Each number is 200 + 30 x the weight over its row's rms, rounded and kept within 0 to 999. Layers, rows and columns count from 0. The size before them is the row's rms in percent of the matrix's.

# k: layer 2 attention key, 128x128, rms 0.173, rows 102-114, columns 0-127
# q: layer 2 attention query, 128x128, rms 0.169, rows 103-114, columns 0-127
k102,093,166,186,176,178,210,195,169,197,180,218,245,206,203,200,228,221,223,250,162,216,138,182,163,219,166,215,204,174,236,142,161,174,214,203,157,196,233,198,232,233,156,159,189,212,252,217,212,193,196,159,235,184,230,150,254,197,201,253,200,218,191,246,250,207,224,236,189,220,239,168,164,149,231,221,230,239,219,235,167,158,153,194,194,230,133,232,132,174,181,238,206,223,183,223,203,145,224,186,119,203,164,206,223,201,212,184,222,188,174,205,186,151,181,191,196,225,174,190,172,155,181,190,216,220,221,226,208,182
q103,084,194,214,219,146,190,150,155,180,177,196,157,204,190,244,192,227,179,208,223,176,231,209,219,223,156,218,200,167,214,215,226,170,190,231,188,218,181,262,186,222,179,169,185,206,215,168,185,258,156,194,286,192,157,201,166,229,177,210,226,191,195,176,145,171,242,155,170,193,226,135,190,226,165,165,210,225,205,219,197,194,177,202,251,219,182,228,220,196,169,202,185,164,168,196,232,214,142,182,197,192,220,213,239,243,163,210,237,232,182,247,220,269,280,179,193,153,218,182,218,185,176,243,152,192,186,221,177,164
k103,084,175,190,154,205,188,221,148,212,224,161,232,198,218,146,234,177,248,205,214,235,216,255,242,172,218,188,206,234,218,194,205,225,214,161,202,254,230,121,219,173,172,204,215,202,240,231,247,204,223,183,176,178,263,208,220,184,214,217,209,175,237,216,228,202,217,205,170,295,202,232,236,210,209,216,199,232,179,164,186,184,196,136,158,199,231,206,191,183,200,180,181,247,218,236,212,169,190,223,200,167,177,137,174,173,141,168,221,164,160,169,165,206,171,233,225,238,219,199,214,166,207,154,168,239,236,209,234,202
q104,085,192,207,167,190,236,141,201,232,255,239,229,212,230,205,168,177,195,182,262,254,175,172,243,199,180,123,164,174,144,154,177,194,172,176,190,188,185,194,192,207,194,164,160,195,206,242,179,210,224,195,127,218,213,192,197,193,183,217,220,209,235,147,207,211,230,227,240,257,148,211,161,179,179,190,187,212,173,180,208,193,257,222,207,201,211,212,201,224,231,197,235,191,260,193,248,212,187,160,198,175,184,276,220,233,236,252,203,161,212,157,163,240,198,184,201,192,171,225,205,263,196,226,158,232,187,213,226,205
k104,082,230,189,248,258,178,219,176,236,178,192,196,149,187,178,198,265,195,185,156,193,192,207,191,194,165,216,212,241,178,233,160,214,201,168,187,170,230,193,179,232,202,181,207,211,186,185,221,168,236,228,239,236,171,171,183,206,210,171,238,194,200,238,203,210,184,131,219,213,188,180,176,220,294,277,136,221,245,187,242,237,186,190,217,172,172,168,217,186,163,193,170,222,197,146,153,177,203,226,268,182,187,196,183,244,203,207,186,241,156,227,176,196,143,217,195,154,193,190,188,222,189,189,188,226,136,174,238,211
q105,088,231,190,215,174,229,168,205,230,250,164,231,263,200,220,179,206,247,221,207,218,208,184,221,213,183,196,199,209,190,186,139,204,220,211,194,161,181,199,141,195,161,195,177,200,224,265,148,224,224,195,236,179,215,163,171,186,201,205,164,245,226,169,223,245,149,218,210,110,241,130,226,180,213,177,244,246,233,220,209,189,186,173,165,252,195,217,233,215,210,213,170,215,210,195,220,195,170,182,226,191,184,244,185,230,197,179,176,177,243,214,186,206,230,162,211,196,143,182,193,170,254,185,226,221,245,161,166,127
k105,083,136,187,242,202,171,187,148,213,155,214,203,171,183,174,246,176,155,220,199,194,201,234,151,186,201,221,224,227,190,166,211,176,224,235,223,219,216,234,207,197,171,271,221,162,183,197,231,197,198,169,228,193,218,238,174,185,260,173,219,202,209,181,220,162,240,220,167,227,139,171,194,202,213,229,158,167,185,155,219,246,257,230,180,139,260,200,235,200,186,215,184,141,194,226,200,206,233,160,247,191,214,223,182,200,185,158,164,208,177,203,217,212,241,213,217,237,136,203,199,207,216,232,161,124,191,210,245,193
q106,092,206,218,183,196,212,157,205,203,259,129,202,250,222,203,168,224,150,213,184,213,206,215,223,231,260,216,176,157,228,180,186,196,225,192,205,164,180,165,231,185,182,155,204,211,216,204,198,186,181,185,179,146,195,213,147,245,243,227,202,189,159,218,188,129,165,211,166,201,186,219,164,186,219,182,160,275,179,209,226,221,194,253,217,209,212,207,219,180,266,205,188,193,187,228,241,224,204,183,163,229,226,177,187,192,160,139,200,261,233,176,155,152,237,179,209,202,199,182,167,162,195,250,225,230,151,258,202,174
k106,088,206,167,210,168,183,184,145,190,199,243,163,218,177,250,179,180,219,217,235,205,239,209,222,258,179,159,235,241,180,208,174,172,187,227,231,196,203,188,178,162,192,225,182,201,128,222,193,200,182,206,224,235,173,182,203,188,175,130,185,189,204,177,168,250,263,178,260,216,185,213,178,221,187,156,159,163,248,206,201,192,178,169,217,203,186,198,224,219,176,187,170,178,188,148,235,148,181,187,235,224,205,229,187,178,248,210,204,223,156,201,247,189,149,224,169,181,168,201,251,160,175,160,117,194,255,189,160,197
q107,091,107,189,199,193,181,171,179,215,191,162,216,239,234,202,241,180,162,210,173,213,213,180,205,202,206,119,173,192,180,244,209,235,214,190,226,198,206,205,210,221,175,169,205,228,213,148,205,181,192,180,178,174,199,236,156,232,211,213,215,187,201,180,284,188,229,198,227,190,142,211,206,169,202,244,211,223,210,218,211,248,290,210,222,178,239,250,186,225,182,246,226,186,187,182,161,142,206,198,217,164,183,186,204,228,110,231,166,208,193,165,212,199,208,196,221,265,185,220,164,246,217,206,238,230,228,206,230,184
k107,086,187,188,169,273,210,184,213,158,215,171,206,151,213,235,165,209,224,152,210,210,192,178,175,225,240,239,149,159,166,143,174,165,216,239,190,195,189,149,211,216,254,182,219,213,146,242,210,232,141,230,237,232,197,189,240,208,186,212,186,186,187,162,207,200,212,217,199,193,239,181,220,223,202,192,159,137,236,206,183,231,165,220,201,187,162,212,232,223,231,140,207,204,220,192,201,262,211,149,302,179,217,210,180,191,264,213,202,206,207,201,230,176,147,170,181,215,209,160,190,224,212,218,204,210,166,177,173,222
q108,086,229,264,180,246,178,191,210,163,220,199,211,192,229,200,194,197,180,190,207,190,189,201,236,197,222,202,212,202,178,262,213,203,153,171,251,190,107,234,193,178,180,207,187,192,181,262,190,179,231,197,191,244,238,218,181,193,225,203,196,157,251,212,215,249,241,172,255,215,234,225,195,270,239,174,170,179,191,192,233,186,256,249,222,216,214,191,228,147,202,198,185,207,210,211,185,149,196,194,145,226,177,178,266,226,186,237,289,154,192,156,206,212,190,155,234,152,184,215,200,190,183,206,207,186,202,220,224,209
k108,084,167,131,204,194,249,207,213,185,167,208,224,220,187,187,236,279,210,211,214,272,208,165,214,209,186,188,173,217,231,169,180,137,215,171,186,118,273,176,252,214,184,164,226,211,190,140,167,162,209,179,198,211,180,212,151,213,145,192,246,257,220,195,200,187,182,222,159,234,196,214,197,176,194,213,189,154,212,174,147,192,157,203,215,158,231,206,204,187,197,209,196,210,227,196,143,244,194,269,186,177,232,215,208,189,216,233,244,207,158,176,188,220,208,218,236,243,226,195,195,195,181,231,201,184,179,204,205,246
q109,087,193,192,118,176,193,185,176,182,173,195,199,184,192,167,158,169,172,164,209,176,232,201,207,193,215,211,195,208,216,192,233,191,221,231,253,199,231,223,167,189,119,208,210,171,208,189,174,174,230,222,213,213,201,172,183,186,270,263,183,202,124,219,200,209,239,177,200,197,218,221,204,155,212,161,248,268,167,205,204,215,225,199,209,240,159,191,139,239,233,217,152,151,155,189,199,169,181,265,253,263,201,197,164,196,205,171,237,156,174,178,200,203,232,201,217,209,224,227,194,224,245,143,188,220,192,208,226,220
k109,090,212,171,257,200,159,180,223,178,210,212,229,230,200,221,222,231,280,210,170,222,214,205,242,216,252,192,207,219,180,203,231,200,194,189,237,197,196,182,145,209,249,206,197,215,232,203,183,173,208,228,220,237,184,184,214,196,220,154,251,155,187,203,163,198,197,200,223,273,143,267,197,223,221,168,176,196,200,156,239,202,212,239,210,189,250,237,240,204,200,145,231,205,212,248,227,198,223,152,131,190,228,260,218,204,235,199,164,223,221,234,241,195,164,244,190,177,245,163,210,220,194,244,162,198,224,247,218,182
q110,086,193,163,228,201,262,182,224,174,198,233,228,162,197,166,196,188,197,195,199,209,166,234,201,269,241,221,207,211,176,215,182,214,174,200,212,163,144,228,212,180,174,154,180,223,142,174,197,234,221,178,231,186,157,204,219,184,252,187,174,246,184,194,204,215,200,246,220,195,187,192,165,187,238,243,151,190,183,172,214,234,195,251,222,221,156,187,153,196,177,233,188,219,248,219,164,196,192,211,255,215,280,215,180,230,149,203,176,172,240,178,281,221,147,177,215,233,158,209,240,211,202,162,190,189,212,154,147,197
k110,090,184,219,156,186,169,209,161,203,174,171,204,209,249,202,254,188,182,238,193,208,207,163,127,172,209,193,147,185,240,217,135,161,188,195,245,205,216,153,159,188,167,207,187,219,289,139,206,211,237,235,213,171,225,165,254,207,173,248,209,216,199,174,242,186,234,184,216,179,195,158,194,148,166,217,211,190,200,199,165,142,192,194,180,202,197,197,212,162,226,252,221,234,195,202,231,196,222,221,188,183,169,236,135,139,234,212,151,197,185,193,181,169,247,242,194,194,197,196,215,219,231,257,227,196,208,210,184,217
q111,086,132,192,184,208,216,216,244,194,170,190,206,118,197,238,239,198,164,183,178,176,252,162,242,195,197,258,199,183,224,226,213,218,141,188,186,204,172,158,201,192,187,218,156,247,178,211,232,240,175,237,223,246,205,227,159,230,212,237,168,250,186,148,190,202,223,159,185,221,204,224,216,170,182,227,245,226,185,179,189,213,232,217,206,196,202,162,213,227,172,204,190,258,237,197,199,240,206,148,222,229,202,227,215,153,186,224,220,212,224,201,196,224,202,207,199,192,151,218,258,260,189,248,157,269,161,248,208,184
k111,084,202,216,242,210,157,203,180,158,177,193,150,187,193,213,187,262,247,208,195,187,178,243,200,205,223,236,199,166,241,129,151,220,191,217,231,182,206,160,206,179,176,171,226,161,195,197,219,183,196,249,155,189,141,219,183,203,158,165,223,154,215,231,202,189,187,181,235,245,231,167,218,137,250,234,198,192,218,204,198,209,173,216,165,219,220,212,236,204,239,181,187,153,171,204,152,187,148,174,166,224,156,192,219,203,176,252,201,207,204,208,187,209,228,248,221,144,260,197,124,219,165,170,193,192,205,143,232,181
q112,086,184,200,226,212,178,192,199,174,211,148,165,235,224,169,288,260,260,173,145,202,181,203,187,216,148,177,216,193,204,174,198,187,169,147,150,160,170,216,173,203,198,241,216,216,255,173,169,150,224,203,203,177,209,255,198,224,177,230,263,155,176,207,248,189,224,141,202,245,189,201,155,186,210,212,242,238,233,203,235,219,184,195,218,180,232,185,228,162,206,218,166,250,190,239,207,213,200,166,193,170,187,216,173,226,272,178,193,172,170,184,213,158,199,194,147,207,215,174,144,155,207,199,189,196,204,202,194,191
k112,076,223,158,159,210,248,166,216,259,199,225,224,192,243,188,187,163,188,210,228,176,210,169,245,219,214,162,157,232,145,208,169,254,212,224,166,207,210,190,219,139,213,173,154,181,159,193,220,223,218,184,186,203,181,171,215,200,206,196,194,234,227,186,248,209,146,241,163,192,176,180,223,263,191,202,198,179,225,177,226,194,151,182,209,200,273,112,171,220,233,182,220,137,228,258,185,201,238,223,195,204,212,111,183,224,150,213,214,220,229,180,180,209,176,160,209,176,180,204,174,214,217,238,202,203,199,208,187,178
q113,092,184,172,211,151,199,180,196,250,168,270,169,161,224,207,160,205,186,182,241,201,170,184,256,169,223,164,194,209,184,168,185,212,275,194,200,188,220,177,213,232,210,247,237,170,152,235,215,226,143,206,226,203,194,169,148,215,201,213,159,237,217,206,197,177,231,153,181,210,203,218,246,224,217,200,214,187,204,134,153,158,204,237,177,204,200,226,172,182,184,213,214,247,228,231,216,241,217,166,221,241,191,168,178,203,194,218,224,187,205,176,217,229,163,151,191,141,270,195,256,174,213,248,188,174,181,215,262,208
k113,085,156,190,201,159,206,162,122,203,179,225,194,231,120,194,205,197,257,185,159,205,193,196,186,210,154,205,214,151,209,240,164,184,151,180,194,208,205,226,196,219,259,177,238,194,226,175,161,194,208,159,177,237,181,180,211,257,153,225,274,184,273,179,236,190,216,184,177,235,221,151,213,181,191,264,204,223,158,224,188,253,186,244,191,203,194,163,185,241,214,169,163,193,196,184,205,164,190,219,205,195,255,212,212,223,178,190,194,191,190,210,169,151,206,234,156,204,197,228,193,206,182,152,199,256,244,196,183,205
q114,089,172,202,169,207,232,228,174,195,210,198,259,176,185,191,266,239,221,129,208,214,205,209,170,128,180,213,175,199,212,173,184,245,179,229,183,130,215,203,186,176,181,182,175,162,226,213,203,162,199,232,184,164,174,180,152,162,166,229,212,231,196,258,105,258,157,200,195,186,180,174,193,202,247,175,193,228,182,239,224,234,230,167,155,163,222,187,204,180,144,171,167,201,153,230,154,195,228,193,149,188,198,188,200,150,206,193,232,211,246,176,188,169,205,179,179,214,199,201,167,250,199,202,209,188,216,192,228,232
k114,083,170,241,224,226,194,197,254,193,242,187,157,208,211,156,146,211,206,193,191,236,193,244,200,260,196,154,162,193,214,211,201,228,225,192,172,226,208,190,176,186,187,217,209,241,196,213,236,179,187,168,261,254,181,200,219,210,201,231,188,219,140,222,209,126,236,212,192,223,196,246,222,174,230,222,161,125,231,204,245,178,193,267,199,249,230,164,204,222,236,189,244,135,208,147,199,218,184,198,130,216,234,231,218,240,190,207,215,210,141,231,240,198,195,189,246,205,206,208,178,177,231,191,216,212,162,205,183,189